python train.py --num_hidden_layers=9 --hidden_size=160 --num_attention_heads=2 --num_key_value_heads=2 --head_dim=64 --intermediate_size=640 --vocab_size=8192 --hidden_act="squared_relu" --norm="rmsnorm" --norm_place="pre" --norm_eps=1e-05 --positions="rope" --rope_theta=1760.0 --rope_fraction=1.0 --qk_norm=true --attn_scale=0.162 --bias="none" --tie_word_embeddings=false --parallel_block=false --extras=["capped logits"] --init="normal" --init_std_qkv=0.0348 --init_std_o=0.0 --init_std_up=0.0348 --init_std_down=0.0 --optimizer="soap_variant" --learning_rate=0.00577 --beta1=0.95 --beta2=0.95 --weight_decay=0.059 --lr_head=0.00743 --max_grad_norm=2.0 --warmup_steps=113 --schedule="wsd" --decay_fraction=0.382 --decay_shape="linear" --final_lr_fraction=0.0 --batch_tokens=32768 --max_seq_len=1024 --doc_mask=false --train_tokens=119900000 --max_steps=3660 --dataset="wikipedia_en"
Each number is 500 + 40 x the weight over its row's rms, rounded and kept within 0 to 999. Layers, rows and columns count from 0. Numbers have three digits each. The size before them is the row's rms in percent of the matrix's.

# layer 5 MLP up, 640x160, rms 0.161, rows 176-219, columns 0-159
106:470409458530497458494504489441504507488541509525480499459467515474427477458539475498502509574569479511513464511418531520490510522452536527454551541457476526472414515479507531509454526497404482482472441469471452485433468499618459487509511505488547581429559480509454472535501548461503489395535471480484579494448463446583568620518495486555485491481519432507512476485468432537520465464449523542470459484528463514494492569502526524494556543486462556515532481513521554491534531518459489
081:418479500421532536493510472491444499481563583445464574456548553546439525471416470566522492470574532475480524467497402501529499592466515543520492437528466560518507521508559459514481488482517469537478556530428528477527456498468489495449534447474565540530509467518509533548434431518501545557474447491494577504454579444526518478446488545461474489482494535476446453445414483492434462488490465474544469482509512440498557486457471501466514508460519508526453493522480428496436481510525475
109:560460488487418533497439590516526527513499495556469419549491439539463478506554493524538446572482568533554420510495496543479505540516512539490510543511515449515451475493451458470601477583498532547488488484454466508488472457510497476539469546558483487475459570555488454533444435480457489473507487474529517495552561475529444498476469607476514560516473489543460492550518569478515455518471502514559473548449480496516534544461484579502535504556468550475466495534503548615555515537483532
101:522514522508515448480458562467489466421477434563456482486482571513565513428523509480490590480470503489553614464454568559469532595515546531528498516507486446480441508490452463581500466547466450448493530510498459471460520482506511423548500571467512495544472508473483469506480594497512459507410471474531489508491496465462535532501496476464478501459556488444469452518554539496515567439497493448538521506450516475485421513462546480470412488476507518541516576449492530467430508548469540
098:487502556544535562463531448492494574544438478464543455480556500522545494521516540534505481512499465514516436548552469513502451446468509528495468561451579448535425490461539502452497515516452495433510438430495512467510471437428430497519490514494550512480519578481525469505486533457425495518461541621406464506518562571535488473514503494457543588501499482561510501475545526555468461442479454486461513577488499535521539574452469523470518511520464525452505519564519545451431494512518541
101:508461514493516424578458454454479494540476486490522508487479500504410564538539421552511372502481527562475504492580506528470481567498529533450409510450525519548487469494478509470513612505488556446533499450507443478490527512510511473495492442496467497495498492529458433523473561459510543558534540477480466473494483507478504504589462437476589529475653522534465514477525530469504509550518515505532513470488442458524536538525500487418516483509508488529497564494515451483500426440522522
093:482518583480466470491510453511456564470477528546497466474487541547556488549483519507482545565456459430530467446545513429501469561572489467498581517462454565519408516496556468524461491550505489478414507462538471509497496457529503516456567562485541505502485495511534491483469525524533543466534494499515476538524531426492501506427478479522458529436533508459544471537512516471572552495497539483538468523477503471489429611536531556449429515568460420489475405530469509494419454450482543
113:529535475487459533526490478497457468497488516533462519438539377455555508524549470552451504485465558508546517432558532434484461422465483555526489465543509446497472489511510524530523508539486437487486498582500416423542514574541523469459605507574509531439498547511507479541506454496478554457484528445464499503490483511461471537495552495477500573590569494530519521599472508478510541573525505473512416528525516551465513452556397491501545489515489488479523475496542492520506534462516440
114:555489474523503442443481481478461498491515523524529537435493540429582590485549456565515448446479451572513476470518476527497534502484484574407434523457573473520538529455460526564437512573522518442491544568488520522548525442500508527492487474537491474539561452492557467512538539504456491566466503522504480534402543469510508460512423474523547500447578451478462438460480479537487488486552499518493527531480486435511591505547497515464412533539489468541513525570534505456463465498508495
106:571475518506509501500460505498456480495481502506527448477499556504522499548569432529433510549455561560506493494477562556556436453562483502417424523551486418552451448519541437528475493483470493456496490491569495497466521437499512427496534472563513478524530590507528449439452563505455510580436487489430543535405513485552502462503522445458567397448512479492473517506521504564555475499552503432526483468548530511459514496513482468466532516473517518541531465542497534529486523521565487
100:475519521471512557496450493491481512556444504489457499508506468505476495466522525504472563534492490545509495496537565388487567545428422447503446521443536444571482494551502445491519425535492524481517422553402493479517507425519615532585564490495558480500419545527512452474516489504588514506463512534429493543422470524556526504548543496507529539530502420538452453458511481502490519495450527524529541505512485500507472563518480520528447479545497553486448454507511443554501480473534557
106:439484495498485479532583502546594526481517488532458468515553506543525542568626443452516537540449528467474517472501529505470442459489463406500551549523548471588558504441497535454556490544467489532463478572448513508483489508571472472519526464509428486525494513476479452489493507529449507544458569505501475496515494547494447507481444525449526442543424516404539430493462487547506456487447496532524522483474538483484552581441518431514496516487429500514451517463508424522464490491491459
116:477553515464464480505573451487525466528480528515517497533473545515398487532526415420547465478505481518477460491475438520498522507527437498494512561523475565504525540531448459481520553508353464520503468439509469535556525447541507439489507423488472576521530500543542395535445554508522518550537533505529450505509540467507527561498534472470521476550544469449495527504448508482462461505612516485547537531523471439489484490527470520500444467589511508486478518531539563474427490491506431
121:460423433523534530534442471530451489499471494477461465466546521451473478497461444449476394507434487463494477507513427465549516525451468535571482541566465500506512537506508520456479555585487458501508518433455438518534518491475445435554580529537520474521509467506528480563471504522524547500532507436507453515512462494575533486480426546483485519543506453508562483477493552513475484486535484544437423544533498518491458463489431446482479480507509466495410498519411614454510483523426535
106:464502545429513576596479499402491555447533561498536545511417497550497500538475486526455489516527514523482532501387482534459405454520489490495515475475522509534507495541556496486481469488594467465513502506493476540441457475464520520464469542575425533564537489484534509483500488482532424470528447464527480488467451529483521480463509448448457512496459475521486501510550476495539605447530545527532469535538508531550508523475517500550490504535410435431505568465509454562482480405542504
101:583557464460569452531511524488540488541487440502487559501499553433504513509501513542494481480512477492503480463488481568523459608529510549404475563492579438589474554499533439485505546530456557457406521475463415505519480498516531501530520450508500519551486504524526525418458466490520454538521518483459505464417533563474453493479464475514513470522560550528492505435450474495525479462548491411515527534504493481461482459581469464510417544506484488542486504498467475585513558471551456
058:524514452480537514498521513417495552486545558507489518508513428487402507479427450563504497475476482536439483508511492472476475508515547562430548540505493489474472506537513511478582542534533563416538587522485414453477441405500502415536482471460494517569542541487421458524587526466526525487489482498501486532478461570516491546505512532490557538475432434458535539517483468546511529474566449475449449529462493478523507558525501516537459476501433508504462489521473453479540507548483604
098:499541543472490434476521516539478405527483561564432553484520479497507434523505483592508509472529477521514576514493537506527527615576526522539459454526520533428462495518479503520510513586565518504426439515521587466524511485467502479548573528458455490467532497426504457452483524447534420511466467517503526433472584479533443504486462466479491391501492517519501495484555539510480516485554537529530457484512539531493520484504433535514539481514472553566508472486463488527600453545525518
095:452530477476476517461500469481521465468423536514492472529463473530539567475462508550523451504521427515561517492496487559470375469536503491538533511486466515483527512497542474534515540537532515490508441493519511406527508502431485550489467501544520484545502532536528499522536510532523384519434494508500422504526386549471503502583466515511505475373514480471498475486456450471521496524400457505431503476580492555582445495546501560558519477533470513437431497484549487481487545459498512
091:523433431473507547518551493580513492503575566493503510549527475519452455566580481532546560497474496494492531514499498511463587516546527560465414467445570520496491517506574442531491532547430483512500425554479475449577565507478471529534561493550561521514454525471481514537531448506525498513547530462495529542437489460509531529446437493509496541497462409493507510532430516520448516483495560530493561516487478567473512418497483349514516485529491488490467502518545509542497503510526476
110:537494483492488443524509423502453420477547449474499459458520507471457472472563508433459513547509577450510476532502536546487434540524436507510448508521457491589536577495525524466519565550471471551453531540504488540527454481534520445494483557498499530550510512464443498475478543467544407433465478586468393475534482545461470460551465510449532462529524503486487506511563542499493553521487450438463514550474443494511543468445519492463518502521436455495479450434473525457456441601495497
111:548521473508558463552579500395548482506457504579417567487475472522510520519460494503413515444565541551484502521537479466477512544464535604542499549468531509506470580595517461470448497460476559480457475484451527508561503467499587503555570467482507525528498480453506513435481457502587491495518461484520471487416560464488510499518523489474561528559462464538602490524484535506465542458508566514513484413513542511463494528475489465494506498547453536496518480531482540488511500488421514
099:505441502416597500502446494496527568471486471489487453538486507529462524535480500475513563484524467610428491455516450455538474520491537448507514535517550426481506464478518561502570492525509540484473505536501473487539463440494520418541467455531521405533472564467518517530540446530449433447469558544532513441515553485473445508549459555468528552578463477559592531470503484492505513498472445515488496538475589561551547472501522526536495506525547493532562511506525470507432532430548508
100:484505492506538523496479567529423507551498488381527524484418497546577492455495457619570500534512503458512584537530493486556514543484501456441504542526518561487484477519490513539406537513485474467544455507466494492493540510459494492535463553416473539505465488457460483566481475484511475465469417459578497576467482528503487593597523460482426482514474486483496495482469554556549480547465490491524501499481472463517486549539538506573494491549468520540496519529586563445523487508542537
107:495498553540468461489522530453477510450478561585529538525497426504535540537483471499530487435517536503485511522464459454452478455466504521555596524492524519477446460522484492523601502561557447429499437526532538501470491505470561495555543592521523463467563510432519479527428505550436463533521459469426550442504549503536522539471480475468470502499482491583502488471539562571486531541452466537542473519518577513444533500472493472553527511511455500500542499517501573472470540485557615
106:454479538484533500487556526442520492493551514535506426417482509468501470500560499540506507498492451458535570473452493525494440515521560493472541523436453522511517527581571519530523502523484474510569448584425548507494532529528408467516542468529435408534447517464475470500544553541485513482479555540513530521572489565467470469470545530487577508451501482522451451556538589558430540487491493538502591539513515512495468507478503521556508502439545537528485565526476419491482502517580538
093:486521482451459531530535476493491508468612515461551497488532464527483508490503438531535540493463516522482446420468514370497464547508494518527498529539502499492531462515582456508508544567416506517562524506484455512500529510511500449472556595492544504497463527418504476486509456404527472465537504474523512525521568462580534475500555465514501466533498473618552481475517455507491484488532569485463519503500416499474500498501539420438537466461502442530509494579451533488397509561524496
117:508508513498537483522505530509468514524535469470511530521446511446539472457418486489501406405447499495444510503491449502534487466458508545531462547510478587425523511542556431466484470521451527503398528440489449482577481455454558527541575444466475509481556504527559464558498522444478470538486522509461512533468491481557493416460480547408557486451519510501541523486518547521587483520618490491479481529491528500496402492465439525498529501507485536540507499514549565495539523484443459
105:499490486500600484504508431475505422446568471487483443524584456446494488507447441498496510444513440479545458512506485438523424485479465514545456440517502517473506440537505507520586538517581455446516393510525421553558549518487494504487431531488507546477488539504524462612485546487482431509493476422505526522469580484487481488563527514526471488550550431502505468471498590512521478448491509498553487538482446477543457426478524474461531506461475487529502574482539533495491460513494454
108:482525533487512512532471408422473535472440506479525538497491554514410520599514432508480455454532463566561519507516498500491468470472544455481487507482559532450518547499583394494516549503501438499461533479578484560502458422543486478429511548505477454484476550452458438472482503508464500471551454454467457478487480454548537520506454504507484491491478546482511556538505478453443533464605520511496448545535523451489462465464507512484546514479570470552567536486450573564484488470572486
111:474499513552474562474490477512551500528561553484479433461484435405544529490531497476498562559524511464534553477578446474477441518464446495523441507508509552525486504525615496497502517549535482492561539467532423415497470497450521492587496496530476473516575483474518482562458511494498555415536548543529497534487453479486501510521506530555558512435429515523546485592515516511480519484498552508481540496475493492504518433452501528434549470538483505495427471549401490523591463535466466
104:514489543484562648505434431479563509439516480535523489482541535465503546510566551530544591484448459468446523501490504539528417495502507503529520535542465540476476540590508503489538550512481535492543490560494446505563534497499529468499506553514542559584469448500495459467453496453601524483482412472496444538550419572497513483468492528498532478517525511502468439476475555591504528449444493502511576495518478548459526486493496467526484436513483503497539434504468431499475505491509526
084:513478453487492543465509501585482476472539595472444500438531441454481468408484419508485471512474467423417538517441441439499456458511520534505483461478534482542481486552528478593519530509433499466450439539496490478429543428522530472486453505507550549521553572492517433498563492464478467539541488421521526503510533548407523452491548535525487514480455492465479463506456570502507446454486494529477583525532563511502490516480474437478508526548422503492509477497470428506447516545475496
123:401474558575474495517469497441460488532518494525440465501436478502430539419550462466491552486469503525513507527456495509541501562406542494531486561491492537527506407490556551516454477499419486516442493534446491513444496454511473500557557471448500494531470541537534443535548528482501497528515492444562544499454463480490531545466488516509460545522517420581454468483458551588453464571486589490515527456535484512531449535516526482541551522430523495471574532544454479500538501472545465
117:484462535488584488536512520539457449535569464478468499453522536446543497430496486529479582418545534424529518435487491504559459456486528480452492489484465497521523467427542463512492555534550540455505562478496407532477510422475469495523472517501457481538463522540543462571513503588446504594489555480467520508452517505525522536415440565504473517488540461467508497436432488478452586450498486464507497530481510487450510441529495501526528521413461468459582566471498478486490464464531469
041:482482465501508470452539466501483457526525507504500527468542467567448525566458437579443579489510520484488491476469526420420495532498489494510483533473530459515441525436529551575530532620540469457462540562550481474503504514485535462539569486431535547564500533537552463473541523488526432506512512523521516547530532394455509458464470502475437478485457433555485497504452547496559531526560514489527450570475431436499558453550523499521497429494489534496448529577538505475478506510523537
098:432450483506505484554458495512552525573451435525496504458504428494536483549453456520578588463464501498494438590476477510504525479466465493575476583531487458470498487439486551517590518492520526455492436445534523555500519465528530543551456501474430492494454503513540472510552485485526522462507550508533539504449505545499601573492472539487509524420505519427588515540512508479508488520491485443559553543532431479524520542501569572502453505493436529538494524505516474519510513566593493
092:503530523556522556606519541526523482572509461461494411497509500518492488507433480509479511502448416554532524466622470498520576552484435526519548550526505500544487483506508512465522450548517606552489483480443493449503464440551542477504521518551483521499506512501483497504501471525513522569530472540540460479460442473554531466510540553580526504505487477482510393505478556494474602490469448497475525559474459494443476442518414478522539489503515581549479429491510536507514449520465547
111:503434455559534448527496500558533472476486539564535469442457536486520473500529503547491526476513513527452437470559518482536443426505510487476514507436550446499488513463578459482463526461459523487467492532499486589452527495444509437548520587504534437541482471499527416490439485526514486498479510511530500550409453538494451480478504512423495440550472477552484410495457546564489483521474487516448483431465453543447546484453447448500592466519452507527556511420479461523416483496536540
111:486548498493511509430535470476530499525513523469447468433451451520539514540509511556528552493463563558509517481480575526521491526478493471471448517493519448449539503473471498461372586532512438486495474479483432517486510507440528511502502515437508523502565503506553428510542526536483533517495528542450486535512486406470516529565467462438546455426465445406517490492482542587500481499465530489499618444503477568473523472535488549513449501476462488483444523573381518465473505475493513
021:513512486454489491510520511488476464456449541539462484446490447469438504511515423566546494488501515550528570466481521516518412487552537569464553493465480569584499462450563439512507541509521446500447478540469553541516504549532527476568551460536547448544465489495510483486522485459587426538508462437496518491529533483500514477487484556507588428453460455512472432465439439540500482451419500472510531491555496429520497492549510529507452489501418558535504560525432471405504525511503526
109:467464511484487595449553509495541501521421527510525506515473510498559498577492448588564558482553504570546455494478439597476483445482482510480455487527558545435466495482562525519434563465466476469525536512513464490512501379514531494484510534514427506525552491580499474538491548563504546456485544593515501524446432536464500557509516430444535445475526471540558519477519470514525510498520527540516528491488554493475538532552534499572461495517443491469472570482522551459529468538522458
106:492450528565528457505508562482513468505475492495562542465409473465562497453471501482528455477504512371485502518421528477457399509444514511487560559522476504554510492510505410518544468490476454479466483518494491502440527489517441493502521481485536484505430569548545467517499485511448445505550472490528557555484527481489505551554473575543456497551487481489470500474474523554448441504417522516496538568453507484462407515536460461526462495557498533560606461492448467530438442526548501
055:474439492490451606507498547399512437433471483511476413519479503460457537477511443593526484544467518499511510498526535443525441588490529520516420518500465540525524482476540508566519531545497526435528483496476495482509493472522484526499502434578468536576580465487545520499434471478517471517563471428489518554444491518470473437459471473459507398469467441494553494435539540491463505509531487524534521548467513489506596532558522547511501453581487473533491551502465562511536535488513501
# layer 5 MLP down (transposed), 640x160, rms 0.168, rows 176-219, columns 0-159
106:504459441516566475518523438482534464533519532492566513526468546514526473533536536508522535493535507508520511491456520416489504500473496497512480559516542561516448516498461495543467455493499483510546482507482524449586489481515553537517503476495490503513497509472500485498475503545485488519470503533454499461492453491512509556509517548529474485506507429474517495499539437514502535527504465464495438491471501485486462532502511538495510826489468512519458540537545482466570469494478502
078:481549522487458545451473561460587444452500473484479578495436492463512522511510513513586450548409473462534518493450463467499446469567465481444481539480579518459430465580470587447482520526514475532473515523577511562502476439504469478477533507561513451432475492505462474508494541458486444439490514442490476455471469577466494546458512531481530527535522491506431487532516506512521488496455483442529455571450425475516520568535454495510552462469470520439398521550482527527534509519482527
104:463481522497460534482568492473555490498464582551478415547460445535497524495538465443511492489534458478575459501531496562514429505520480481538471503535531545531489538546475475488506500566487401540502520549516531529546489479545528445469512444513474520447462572454462587455514524496463500459503543494472573562463483508574438540398484522532472565491492482532441511514585494481483498499506494519542473457585508546559488501470486487516511477522505457503484589431485535429468523541593567
096:462532513513511457470518524497494506453489429525484414505504438460494507463532529509558481470482483484491558486513471526546426519537457525475461527525466516545451509485398460525409486454515484495485451460484437408497609483529508427539470538549528502483449462519480528493437500490490499521593498464530492469503578508510600526474494469451484451492508489577514563474558488513468591496517472473553490449508475527530585566415504536462413508530520480551468436463499515462479464545530516
097:450462455524537562490536446499493511450442428552508495542463483446579482453508518546504435483574494487516441492553513535541537536491536413585480420470506487461514477439473488508467540453496491462438468465562463506517458446504517476473474559488496513586459462463494473474568530469486559531477464467495496468527536466471453411444459477455438489513499484553524497499474469551529445504504517544462512544525513446575564409489465501480496429507545468467542505466534579547436552470460501
104:583441503498444505516474479579590451485561485487522509475473509486527546496519431552478420560546525492524487481410553467543530559458419512526455434528497469537503538511413472486534503495485573552532492475559515515411543559468493481520543516483519501514449546466533550418472459532513543569429555540479500454514449511535471521523509537450577458530513433497427471518542480515527491474527456492578477575510505459467535463486486510540505482514511515594507506504454517494519530522547540
090:481508427485443551500537496524509438555560460449510567521523532489438493560485530525451492454593487536493572503463483537527489495590481496447520482545529477501522533471430510490476437515491511497511474518431550472462498543494500462492478442490489451486526537485430480445548557411479431492480461477401590475502500508505448530534526478482539464554435516499512537466474478511416436523520443509462463513509486553491526442456474406562582469486503463463474548508552502495577538545527530
117:487499556499492512529469421502462454461427494547511501493466422463527568465523538499427515533497508510478503551466576500547500537487518564446511482560424485499550497458472557512460531528503481543570503563518484456489521534444481572507504473549569443590465485515457462520486470499517496518502488495525493571530483519454506515516502448595439507425525516532468461407603556502495533472528519540408421502513522520506452529620511484504496469538467547539484526470487517541514557528503450
109:563489455528486466437528522543528480504631480479488504527487556522508492509459591533493471505503490412479493521467484494522554413420462472566486500465547466540527484436523479523510533576506508566520522476520486508523480499445533481550461513549519453485464484528568498463478517576512492524536473509433557565443510517414465510535525511425472516428463479541494537450557477498551553503510492412467484546456590475493517528485515452513492432488571436476523484505425549449468506458466519
111:529490495488450521464556493545522357493532519482497461438412569439508462497500475542486518477554545527450480535414466509474556556590502424499451490526458513521505477478510493427514527582440498507463418493511506489533483504486457503531514482471465442560549572539493479472542424518516469560503451492501564438475421486509453515552511581533456529464493470539502539538494528462574513421465487466504519421469533532480479538518491523515443556481504479559496489483477466498504554519476461
099:525497494453483544517479494463443437470474463512481514512425530494497385529458577512529463474565482479492516511501594605508560517480456462501501461515436482473468467538500470548558523440507511489525450530433514558460455534475481503475526511434524491551519518545463510509507545423538473526513484467443450518473490467554498372552436591590511482493601492505480473509489437493532481470532538512526469506501544614532513493429495482449440539516485477527489536520464492508515506504496534
111:449483562518534539520526460467529462482476459547449584496528443472516545527523492506547418578458512490512519566505524568487547527492518473466547427423547400495544504480500540541525528503472438608495478508491580525512497531497454536471500524510477569499470561495521539476552497474536568463569472460507463515430492500496560553494478525539509494518439489474480505525383478531476451549498543504494539509522527523462505536515488459441531424469477460539525451460557533550567513465419474
111:551564549490519469523491505493468504513398457478485486511419516525450502474545420406484491532455490446468459578517480509518513494497494484520559380509471532494446498485511493517468432547467437536462530538511530524492525558425454485513507537523494501516541470485460490563565569501508500503488463472478504505522504492545588494512507417502452514515507536537573466516488511448472532556482529496561524488551583484484485499508456463554499461543553490417479517503540593564525560484415414
120:473533523515559565471517556490575565435516465478499498493549588516521560518493539460481519543505494512469537519558478491603475491525435431489479509538417547528461449453535498510457472490485484434464576481492490533527514512411523496511424537518515489494504534407535508491485455437460543527507520505445588499593529541499505555469469577485518494484444508504506544488497469504548518499479472523517508428536489518494532528481492463519554443496481422457558453499436487436557470537411435
103:495507527508450532521490475455533511475513458485533548416516485439570509466476538576481560504521506517515475466494440486528483502467495477360445525425487446482564508486545511555483463511462518611444529498500524493413425532502468541477523500468579437532484517494464546478462517454546543560573524530436453515477451474506573483528443546542427483524491488561517520471507494499519536472444541563492473515512500512487431529534517516556516552548533495477472510478498504445546548541489606
101:433460474475494504486422506496504479498512499489450465463475460473543538513510473588507557515559481541562504540491543566546518483503543489428457553453474517583422522557463557496474490431578493508495520567429529486474400530486510440540490473511458519461453489473552454471533568510448521475533573444460472472412497472494482532530514569519520515486509467540514545523486496493534482444556473543508535563525451463447431574519490565519499507430489558536494456500452483407469499521500527
069:485460463466532454528549446525505497488476497558523532487500528456540475435538481489508538540509498505533534508454513569553514465508543542461530421489516468540572490506478493531587525495462488498481432493457586484441526513497447444493531584565544523529552456479543438397447443515466496428487463547450504469535499462491564510506557526563457530491517495473468469527460555466537440513520526465474461498472457489542446495502569482545577528515553508570530615499464458585498486529446492
103:507446474491483464518481495584579586537464426594488561516417479515490520510498504469539523463432519448513453418466578494461554494552502521438415508539467516521507475524525542570566452502511474510462510463541507505542577502443563489557563487510502468480541522507519504479436497518478453494498475453517572507468512497538470459506513472505526465513460589467516577522534413447421483494493497547486435527499499486527464455564507546496519499452521500469524466533497511493609440538499482
095:565509527484483431456482420471523559399437512483415479515523480499441477445518498471489471518381518540541451529467444529462494520443424449469539382515499570489477495491462518561535520490531535504544419477509541512495476487444534431519459531493562522496383429478497487557505496479472520500478524502500510468482437461566474481528492538495543508499566443524534529535474440497511521493502535422492490468467538448542509535520459455467442496456451461500544538497514480478507505538440524
088:478521503562432500494459444522478486491512511496487547490469507490549515468492546551440454510538559470571489452577478525504487462430481453447523491491492497610526479539442484538524474457527501462620526431504460555480480539497475468485450444520589525504529490509414504539451472548498593509509454570523467423571476505490560441494469518457449498436558616488521452458508506467564496519510469542494534488492524449431479552503502544471488446542493525505524529432482503520464522518517487
113:480505475528532524481545490483486534395514553428423474509510530499476473418507455517475647506495488510513534500527532508497534540433491567462518570479540525535478505490519523513532500470450491480500434485535502548521382545466594474455482529505483504401509492505475518541509494439570471474504504512439465476549506526529503453462585452540438454513494509480491510491476487438423534484459546512430516438491485458507492547482517525507541584551522494472549498519545472450402513455519506
111:480487528509477525465443453490574509520453518520572566446491486540523502547525572489496469517410476503527479567467502511489572619473503586439508497541470490476461520490518497574481491422558520510456475547508586405433583519477485523508506469530453543487450439514467474463490508493439534488519543474590483528478510427450461526480506504514489533503490463564487484562484508454499498502445463458484522547480467491510534577557455523427509503559413497513447494514458455498516538502459452
101:529480462462495409494506416485548420493535435447484517508573468515536490478486493576472419455508497517462486517474461552413567510589469532442513464428516501478517512458516525503471449507539445471480534495489497543478455455478464553476468487487507589517469549604422475488455498507520484483511499460573491476509461458479487556532496501532531495438469479528565472473493536553529478504490502439463471519491469449534503505461541428416585403461485429497508472537553469539529495479459477
101:570535508427538524493482595529479638589543447503519557485480511543605519466495541505506464545517482452544510592526523508507562471506493483527466527489453531446507464490477474514500478552495487554478550507471513511485442484458455447468537558514495510447493558475435486479515464503505505514502524504441494550550466514489549536549489462453484466486497472460524523496497486476537511587475568486540461468498462509479517498524515452537478547633547523428586478532540589528514450530539512
106:443542466476515504500421545508445475487528553462522576519495517453518455598535469505515466593516493545524507443531475452466477509505508432478520505495504491414498539508468441481514527448543508504513468518492479475454521485538481491446558448531556517491436456407517428453527494477435514563466544530473530453514505473534473511538468503441520430488484509432465515528535481586492492479516428507527521474497476377520489502566497468490506614482492593493519517513449552511529492562521587
103:531548533566516520451433526471483448497609495458493513487507464515497487549566504552507460480545475425478495521465499529560458501546511504478508484518498486505500485532482501443445539567553498556445477536520512438563436540550537529443460544516467451543485525461527553472481488565482485569488550463542442457476494479437528527510536494608495574521560518506420523572563515548516495446553574474444519556524439485440562486483444499489542521480498520463441585518529482514533492445482476
095:561424494550503504495499469454494470547476552521516465519473451521504489537435532454447586488487535442515511491550445557472573486490451466522457461450503473560503530546483499483506448484551561452472471539538503536472499585470494528461489479431571487424484575497536457575485492527472544473459525483537490444461533472444460480472489572500485433496539547446481496511493565552522477493535439514492567450477535480416442484474567523473411490534575515486552475487478505604444511493497489
116:513543480493481484476519486484442473464475553497453434570444514483586541418474481441528414402430504446433490476475530478548495494534448519496429541508488491443477534442478485476533456444531476512489557474539476491521456472531448513471475427459573509530498499462599522426523506435522537564514515476536551476518530498541462450484428568478473516560464498477454525551566524557530513436574537526527522509513496495457521507496497550435522479491502540466454515514555434477535521541475441
102:575438499476534565481503503464564524549458495484497483538509425545446465546463493498450502484559483487565474522528465535421523539449446489516511459485470456477560515532489443501539525549504497435507484534491484464492564586520461543487516530436540489530524529492537489496528467583502494447495437470563540505420508508386466483510568593502471480538492557469435451491457524498538505439527460441474520486529509440478511450468460459525464600490541508550542520559465503550545478540441465
113:532518540459504424491498552535556500468485496499512486505528525531554488471497592392583574556551464490438500501500509479574532453484446515452499548460467515475541512525478539524451492530538431578496480456498635528439464517482477477554469511550549524457493503540518475520455487500459499493458511465556491567535445459456465454506553495473472489486522408511533528442515472451499523509537438466551440514504490453531521519518458514554542521538437560484523551506487485458463553487542597
109:553508492486490517520474533484515504514527492493533485470471606539514504492489514501420429502503559444451505560517549433533539538489508463441564485560563479533475456470534512497505568445563398560433517485494512563474512483454491532547422461531458519496510453511501457480456492508514478419448530489484466530417502511452503506463504479596582489424546569570575512478558479489505504504428437488448520450502513497525546442532476476466477457503460535498534503423479529427496525528470472
096:485506513473523566519535539489522488517493463465508464474428533516518501501524506519459515544498561519514529439481476504504487544519541461563480482437557549485403507547512470461433494502530485479521451550538563545485527510580504531498453457427396560504505453390493549529514472465553525557466543528505475537483557557467535495501587480519475560425526503569489497453482482539583445481482465482502439466448460499464463498533530523487518553504513519510501539470447581406518463412538549
089:513508503450475507512469484485473425541487470532503463506462501497496467482512437508376554588488482518502536502453469548501471560487479508512441522428469495475486478537477515444478526594466422422549396547479569483502499549440509482487533479502605534429532443476568428492545518553510443509450436528424546496548529470421514495578552560535501480565489519482475498506431526536491474472515516491488491495505571512532473528491508515455462448552573498519540456493506503482489489463500464
113:442462594445464479529491441519507508505531488499444517493498485570536530560505579518433536538471501469488492549507506525507496447430507481423484505488534537515446529530506523491462557396494406551515436525486498521498565493501421488539542449457478571468510472538518544467513544516495492458518450491514521484516515462505489457491472459536393444548490432503509476452543484518514477511529498439499450513566463493531446495514516514475500645534455516538578496466471483478570506418522436
118:436510568479588495540488456501395473481515469526468584546489444471528499469573562460522530514487544449435543502523468487551497417476497435427504549460508515521505484498514478485495495526480452510483487541533378466518552543571483455479480554553492546453512508454537418526474481543483504547473532487463484522485520457461537482529513399487530546432548469503532573514506529564528586511513509502524498484513465478482474525524521458456528498508566530437563451459528513457537478476540422
055:459528564531552562576471507440492488529511492507508525506508539528490531494477551562452513532553462458556356470519505484476453560534447474496444502494482436510476503494407505558475527567529554377509533456504464484458532520535484499573440512491545513569456427523524522511536500559498417499503445506447522477520517536456519490495444503513529474424463487490483514487466466549460586495517478501464461522553585480533516502560489560530560557437511446522528499515524533481484520488525458
086:499541535484499596508544514482477438487546417507492491583448496520518443437483545498512459497443456496528464477442495466472538478585519490454498498428498543496507438486502482544495511555458499491400504514523484396559530571543552479459507502513485477490573508450516493447489464432553486493502528505491487438525564513431459487454462524528544453546446539575494534523476527513514537463474505468473421462508468528493537437390493422531514576516543482547535479463520553467522476508440475
101:484545583503489456524470493567594490510474436489457456479467569492481518476476557514452466627494500457455429520452474482474532482534448516504494426451437470450531440501436527550462514497479531503485488542445445434476399421502444472488517464519548466524481473470483483502472518473507506500600500519481560442452536534536473490472448528552498483519518534489455462504496521465463517523447467504519493453400448477426465428470519495455483569501528564470526498512469485541526517465532551
109:441571477534489584537553438500523448507526563490449532484472479525500438449514411540537448491474554477464466457453531467499553469503491476445478453532489478526456514541461527598551553485388410540438538499512527536511511504538541497505558508420528471486482491457482541481489555407503499445505492537479473440527479481479511442443575487528515448510438483475521508508465453458536520446486518489445441511481483551465468566519464435477566556512473486493541511527484529475490494563435542
106:553529470489415487468513429533532474559520453517455494495506478583557490460468514492488470500426472540489482484467503508491506483536488531517470438466453494507545442523518509466454546492456543473426437499503524528490508421466462581555442463441538490529499484406492532465453565505463553456530394449442467504499510487534471513567563481450515456527497542503508520527420490463478501484587426542514492489445474518419447458485436546468453517516537556508497544516476484478544396519510467
025:521498503508478427454528527463480450502553513521566520544459473560454531493470526550499530491475534465511488494509498545450516487499460456496516500464480455425512471455498466490531493528469520489503564437459566508404550513434450505608514536547446568377497563519463461508462474498507541488430513481481496491544432524410478528527430502552523456512521529530468428489545466510552421548501519498488436560459509560507524527482497468404525507487513421465468446518507485521459444526476571
109:586513509473451464471525436567511412476513525533433479561488529541576452500493431533461500504468517505558504493508535564464500471471542442460518464545498517498440572463489511491489494480485494475542542505431511542471485498565543505466498499485447487513485571478466459512541515479524475470575539472512555395416539489504476548499527460532567480512550480551506500579548555487554521512480492480482497472534558570500460498465437588516494523444493467442426549486516438434570489545543552
099:453480548474530541542468407556508546516520450450473522448517492451528513462525452560467468505545517464482486582470539517537492503579550426460511507523536477514449520491557542477517502408488420504467421450412565507525540490511465476517461440502528503446473487465465545457454520493481494485531430507427550544478442509554467464466540473461412516579529521544530529484498514520562485500519495519453525522502536586464503455550533540455535509503503545523560516475453599460569490512508510
051:570539557537476449483481454522479533514537535540539540457517505431510447521582516553518462498524479559495516434593443536528470556443491537468547572487518485547464470491502496532511508540527522468482485539502551486501531507480512503561466574482514481523543437439479513528512479511550509535477510470556578448510592517528504520516509562502463555516469479523541472557398487430544451577470553534518561434408534496550480532493431468526543511488437466477511456548411514508460467503463492